config = dict(
    num_attention_heads=4,
    rope_theta=10000.0,
    bias='none',
    optimizer='soap_variant',
    learning_rate=0.0025,
    max_steps=3431,
)
Each number is 500 + 50 x the weight over the matrix's rms, rounded and kept within 0 to 999. Layers, rows and columns count from 0. Numbers have three digits each.

# layer 4 MLP gate, 3072x768, rms 0.0641, rows 2140-2190, columns 256-383
505613488514555589503485455587556480515471475553522459521514485438434516487522453408449442432430564593493447476453514497493544596503375530505445539422510562390543470454603550539449474508411505494549662437579501528524438533485549465430430483460466509532391521439494554551487477529466614519456524458522427481445545516467539527486493561447442473485448637494580514528513486521436575484422
440592466488584380449610454554644579485526562464455488461487518456539497516406515503516332545470495592496544436498375490470548517509461415502559570533483552498464482503469516581485564403521506446499543480647416511456500482550564486500531524481492414458453560571426513556510463550430531449471423501497444519455526622532560477513462501415561467495489557448428499450547519536469525501440
350562522412432499470488428398529460577509492487524472520428470510465527539472495470444453475528480311360568498505508445525543474375460494494497576464501459497439547478526602527484472469544482481517455524493518545584499545446444533543496518456510448508503469388484507494505553498434540511493472492549526536536576510511464513469548468515543455588428459670416556382480517519545468492460
530484521561520476546488486434534568474504468460626455592487511498472511483489404497484521542497525488468458549566502533510528494402525524447525505541472539489416488465477484494564430488482637519469509536498522530478581473424584487470580545502562460443424433468544531434441558449494500470471532402496497509460437552439449478469507486516555540533583579504566444521526472472419364588434
471397493489510519337481515519401492474585447431429447501473447549431447542610572513454455521554407494412570552524472517438405422631528554449498485471466434594450488409579448550544447460457463410458542526540504543494501460483488364509487472513433431619503463500530438496408511502489480515493457530453504521450458442451530582517420498452489386526417449507532484460519539476460542470493
454540598463552595517457464469441500491521527524468475511543602553455518543588514428551438384435451501567467451479483515398545558482451515467574455549420557474457508376535530518494438487546436469466471441574460501512633496409498486483416471544560560499534578543554502495438496469496495563461517526486541550549440594540507505569538497500515529409446583598477471477479458536513429543496
505486496454561570411479462529502511528424534507552505522504520493510405509442508441529467424512596595496547486486488543466575488434506491488485512505503540424549558531430489562399484557470484533494629440537494524566511538374520603437446484473457466511577457510401459513482531495591578476536468550556440485470527496474446485497379537435468545592469446587471467492525518574552530552580
369483493587459490381488531474443448464538536551508555525475501453439553362490586561548499465469534410458533490529492533522509402504505408441501487536524432577508431448481504476563463511566372529432511408517410512447494441449490541460428503438536500386534415468488488423526515563530505532507523466429529444511537554422438490469461419477494522594444471390494480471514509471524488397508
505490469469439495417486555469517514528514550581548538475452462503495486553446455497555531522558457510473368500447478561450518516506482488489441527510495457579479486439407606504510471530561447528578525427505496525548518491521418464542548390445422539576408569452574523531468518474520519519519511499536475627477444551516497440500516496470582458511440504473537553578483414423478539456524
513417422428529580415518517556504437434488474545447485477483528538509612550480470555501549508578469572421431570582520533472592568467476538406549442478541508493439518471519492560490382510412493435464472567472479453393522530509543471451460527597491482505485597556416480591441604509579430435481555551432537516570472402563460513487440445480494512528467475551533486561429462453481512571399
487487393436518457455488429450492452522433481549534477523461566469471501478570470546383513465542489482518534409466500554548480535528443559542437463554510489495464468543537543522529420509482516480487525607511550519510501468490402486439550535518507510528485507438504450590532410568441586449530533542507457529478497419423457501492528474522497473504463553476541424539503522462475528447600
543399510519485565517545464528529535505511554449550461497481469481550516480494456504530490437499477527587531418460371460447561431605527453520501443573565480497473550506473554478515520444509586466565457511506506488541496438423476514494496471502515500519493423516528498439511478480499487459556497449485539447590447475443498518504491527536455473533551561494424477571496518490479466569537
565455498464562449466522552532502494525407494593520494470401494484431489382504536487475515478550467557512550510413414467492557541562558483425437537430501521473501450492449539507501446448511541586505476601448549570502442440556495438394519541513494502466488468473495497549472398544501607406409491462645576502543463478432492506481545555583529431550498446598440421532484450468524489522474
561572555473511600488418438439491618498514466499508446476447451490499500508467581546473664540574464476526560454488454520574568548466468451634551539518542538477504455488505510449486549569379475458496478475504547520523527480459395509379433461554439516513446463351611517509512455539448480513563453530456529548547463582501445379503510507459518512402455471502543553512606523554385514501475
538523508524500500475477423497504572506519552586592449516489484569506537438526436547539424466501592502513507412479574523472468501605472529508488481446466510424500446498467538490459501467453446511481499496495487524453603476542439577533539524479526487493490579567595571435511506458426484493583414501516737551519616502513409464498500503511471555550558472461477467413460434468456562528502
539547469569446596464508515474504542479361522484399462524509453581533477556386478487527545484549525489522461460460487369517504512488483456454502544463508480465545513545555467527582546464506486511438457522523455464564481453519544521462550536507472532451487577554550514540482544455428559441427500501455492578497551533421472570471545516568575485402502529528482477508390516530426499523510
538455558522508429475508472481575608558578496392468587399526469498587503490419526541452597527594496534517566556412399459513507510470477516438449472408480476514478532532440513541536499400584528529518483499507492577541577453555540428457534528481494475507513498486413503454515524486443505527509513543469457522490462571534579476537497565473540500456466530500514557540519402582586481434470
502491425502570489553485520545520495455469583493487501566487615531521421435419566575529443476569414512524508589467476488510484460522543425566441591498540512589546501571442462467537520511406478541501564477543502469608498528383395541536507582513435509443456515537496378485476442551495551497543504477618479529483489412577547467600502362444519518436476507543534427428565506506425508499576
547478416430457512417471488495530539487473467500541552499478487482538534462540489577429513563488509585491473514555408516504436468565461454529616486523534467457528490604601464452515521502484519478538512529420447624498414530581455494486556495509508484458543415545469518487497476603497454559442527556565484510585472526484460451614489543511446486559505528467526455503458510580510509665516
511496476526438442447587528455530478428424467584489539487505501459443617504458480525528568522618492509408429562542550361568533487580477538522398474453465473452563592511548501528483533583480458573487507458674478630426438520537518487552486493495447463498665564463505469475510464418464545588404427550509577476619491522503482405527519554526562512586481582449539454547510513635550487510522
471548615469484449507478415510565539439513541447505537577454545490410551506537579594533541531525468535445489393477486482579513522581450434482541551478547491515512468538584484500526506495532549373563497441483470460479591524515527394512506498537537474543486534601518522518508417508419476474552483530504440476418492437499563533519454511410463500484572416516426461581430531543526522519458
498472520404405547485484414422403430466490533514552524480474484446527466528530499481468523443529514508538484541426483532386528628539525489519446370557459401485507501490555438571589481491556420463575447526468491492409572521535519507511519592433482598451493501444652532526547445569492610542437580541555552487451542536463440415549482427388609425551513509384569596510524487534522473588609
522458530438554587481567406531506463454519554526536501598506417511522603557621567479461505519505476550553367446520509531455437512459597510518542500513479582467548461520477520576428434450427472568454435468602496584535455495363491553499472492529449519433601473543500494419505505386483494518512415515482503527455557522513427414548531473511436391528554526519588481519569522447552490511453
533547620551522549439435385463484473530500503550448515477424480540471598491505541497552524440545498421464491550482515538419453459449517445631496484468442446502510532532386561527524538471523593454515391545478485533549449381521426542512430439387444491451540474578482403418619495488508507475514433494528575529517544533537502506595553514513486473449531533485543545477431445477449455558656
515528508457515459379449513452509511551508519545423614507530459501509527409497510586510511491440464580531523459551527437477497480457413589527546535502516605569485538498577380485472490476507555472465548486476531472544498447412419481477484503487419539488545481473553405463492487467534425474554554474505459584469536357510573500476521511524472497483523486456524561547463470480538473467572
520528513497475416461472480536469504459496557517519558542472491480422513512411447542431395420471514457503447523481496479511538501545519514485526475555413522556502482536510504468441502558535506457433538549501427505545450576597433512511469591483504362630473505485436437480491540493522517543573500562534543568484533483572486454495517514510471505544544578549549477555384545510452469569483
564461563397480502514488472515475466494468490554441499495598500485487439533523433562468510459569531462453577502465487543452445514526594496448621482491541551436465454491449470508451501449431582559547459516540530469378509364448537536578527450587450543440472418460509483458518484492604595533562461532554535530483503470446520480586463563497555481514517515489563483518490474569446540567550
498450603435452498442511566451474463446509476461601532545453447457392520426522536606538480491505497524499473485584502456513521475553483455518457503496532464482549462491462545582465496482438534527476587492553445555567424548531475430549629560431509541455548464543482481466548529421431533528513532492505550551536561532457516504506479509474515480450509540498543452481446447520498420460568
453494558434505541475468587555503520460534439494467466496524528553491515535460566531471532520564512447462569537390532556513472444425561480403543512454465497536480519561469475480499478406417435496469592517500570407436503527468557475549415658451454559569473546527481539465561520473361444428419472598493447586546530565493489629525489524470426547445463499608527447524491525438590473458491
429451512451449535534584417537499500474449523515529466478532475469476491511431548418551494503473511486482515582515545523461497406531535477531513491548452521496477492507491569577476594488456506530561509509513468481527380490463419443492540515457533538460507487527493449600506514516407600428428515455347397453542406507460469492365432521446474444566557488572504503533533473527497436384485
542560491477547494519565436593515553507499483553509553574465414488474541523437570551548513427482523500526498510489555480505556486594506445500475491516573441515621465538493509508468485544515397562486434493490484500499491451521551586490488504540573428505513440610526558470402585627529480470505492441503545494487517462490445458442510535495584525467484481493487516544514567521459569542571
475490463534536515501517478490506494368415461525533587553579553498487552486548500432491546447572559501350581551558456578445381543576506525451614473462465536587548440553523479485494521483558599420565444440489438546564445533503431424546485533504482445514503450567488562530450458432452445589486515566498540504605472487499495517547499467495456497509433453590561497512464629575447504536413
437479540495495440567418501500571485567509500514491458522438408386536553511609425533481461447355521438441463460495484476459484478510505564490545504499484391650548582500523473468566468569471436534450501486469502527513450516406494439517507465422471471519608508491487457501512484505571513534498428520563463517554413503479466581484492496506545488451447376495560451564462526501511554383415
500583527338464421491520509556513548484567504456522534446494501516496432521466462513498536513471504455541513431523428547554497609509459487537435511632504504518513449569505446538486437482507449521568495471514459464559507535475652448518495475553408570495490517528486486516502561469403561603496498547483452508519509452455518512502465439490521574457513448462482454483506467594533529587562
477554494497427552501497471446580498463561506448406472548492482479462569542515589471501507530456432571572464464473505566433501495509570559468453528495469540473415473589433545507477496442448474478543433452514547459473464466448415529451475509570546588423567497439532564461484388532574425465550482517452543558526454608499306580547615571461472553472497529499492534585440476448489518531443
409565590514534429461549575506471508475472532450538572612445464485545429524484490557419484497469612484412489426510446480539517410518505482567526488519550570534498519481503513521528467559492397505428491501507526504527571491451488515480504629480475435603481585525498519446441488427431464461404446509516490532589480541518459476585493528489621553479404430432492541646614484553436537539457
494533503492474563528361478495597496479498521523509485477515570531552503456497600422461508445522464418497435539515516480388466482531508508514379527409423431472437593488473491539476514447546497481474430537519594424466406499487493412377554495361426530500537453481480507417493621521444559445488476486559550470414543588468538580557548467574490493563382453536488588527432557554431585496439
559575516474466485542533491594481478499371466504528556531499407473547475500505515495488499371494622517576485526494427499555468496518464551527468533519482464487539531586513431471547439466465570408568472543387625527564524450481452472539426551505500553557454582473508473490442469589540386470373547521488462516504610490439473516512523428404515643517559539485501528435455486548515462516519
441521525495479416525408433471558474493494546469501507428569456527503567515491455588548571542440481559517484534514650553467468481511531474514449500547522470528511500426525553495433549501583435483457586540416508507462507491477480410504519418440526416558446461418584491498407521461558433480542507542499495558455453459541445538513502454457474569514511529511544520525417521435538423528478
549545471482558557471514470499575484578516498423526465569437519503531413458519430563555574519527572505493629503480513406568494523403469499508571526532449535466534441464570351509489494568515481496534447420465473492529553494513558426607551435469498460485483475443487492568586464472553464498506596554557401524466540536531529401484483475452473450411455479554490552493451511524428570522515
496569390516570553503422446463495502482554514425514518418495573523435526445485547488471550588435521458567523487434512505478570530499514545495426497504501548500415480467553522490522468557496590501468569558462534592453447551456427481527491583531493566476506559442571435558550540521515561504485473496541524488533558531412531406518496497569497535528474421552463528539461545581496517456547
453480422543495491440513493449448452560470510537460551439539543461524509473485540509449526522536614458528477423523572436508508430548541447415415513512507459501543522493483507573392488503458503490512564475523491553460525532554424489559479502455593493471499498440510526500580532473456561486455474528536483525510522689508524482544538555520466472428388557441562508466492516442470491584598
493494540550426501469442473484450484559485581490509549517562474485557547584522487499437507480470550548394580486388440558510459589555384492458476358453461562507552386459509469492501451497449565482501511603566398536360511547464587495440461510509471478529532529490520417469454410566522433552450523517492471492547499460503507556595538470554638484553474520541445553429569565516506605581531
403444449388566403575490439519430537514511499450497568376428541534497502609469457516537549511456519527582536501483477465611434497543559488472500466565496555499459527467517445584506490396492460512601542551488469469508522508520503537534482456506495411481549558576422507525578462535599394493456552460523520633430384480468427423487473475396538394484595468536498504497590406492556585458514
444494517613384465397432530551449452498615540486544499467370508439483482518537602459434455454481443466524524415569511551508565459479481432566582430514533555521513432540370453496503450565419457510445512492494521457541485564452548574537556366433502425619458556495455509425489493426510450561520514537517467535519464554445564538490436582484440483481469498510494369520510595458460526458435
481517504373534455557523459476524578548522536453513528446520424459493467574456510535443506507482540478379537491545536452451498521493551499456519461489533451434559590548522519484552565462530494551417463505489492585481560522495543626481479557610556477464542496478522514423465490468565486506499447486405524586550593472452462553532472530566543528530466438483432529460489558469559593431454
564546423532554504485508519552500515541523524527528502529464511489468519574461483537508505464536492543515519477529488496477442485533540557501546466491552474533545485545489453546480413445433566460504425430522563457453474520452503535530465499502481521501508504585529514407462478564500529471523473511512542514540481525482512574469497522489418438514468521484561505498497470554497493544518
495495524500527538544547503471446575462438334499651467513458519548447533494488583509490506545480528463477506530489590518532543460545501570469545479592534491520509543534473497466529505497574524525486439485504451444443469534399506575501486547548534426440533539511468426512465569504399451537565452594512385583459534466448510427423346594582429536565447492517501543498445447563471501483526
429502530534563538511481595423438538450532423429452480510453501486503501526476545527467584470543476512476604469338523606510498531469468492476507460543508549549581501513499534543459488518506441503439352579531412547568574483389454415505459558432552520427541543512578468485567503566532424488465520416550523544503587528512542460530541476549565444428463462568530468517504585525408417529552
543477508399518478526443443515569472582437569490475585540515489486586421411501579509473513499482409445530430496521546573553554533539528548485382440487466486480471495485535516572494471477448473506534489527543432525565518438539503456450475437394430503452521499545514555527489482493453596465526503574458462434654425545454527419537520560448484391538493513510524508494522500536359535495563
482559478440497607515475428567505551577555488445432490430528505527541478572599469613552516505533448535537407462419477534418491476496565509487566477468414511562449412520481570421494478464542528537566513500434463519459470466421535410504440587393461546438586490553470562461572486477537504453541507473538536479499407450527488416480413549532562530467480523414529439583478532539536540535405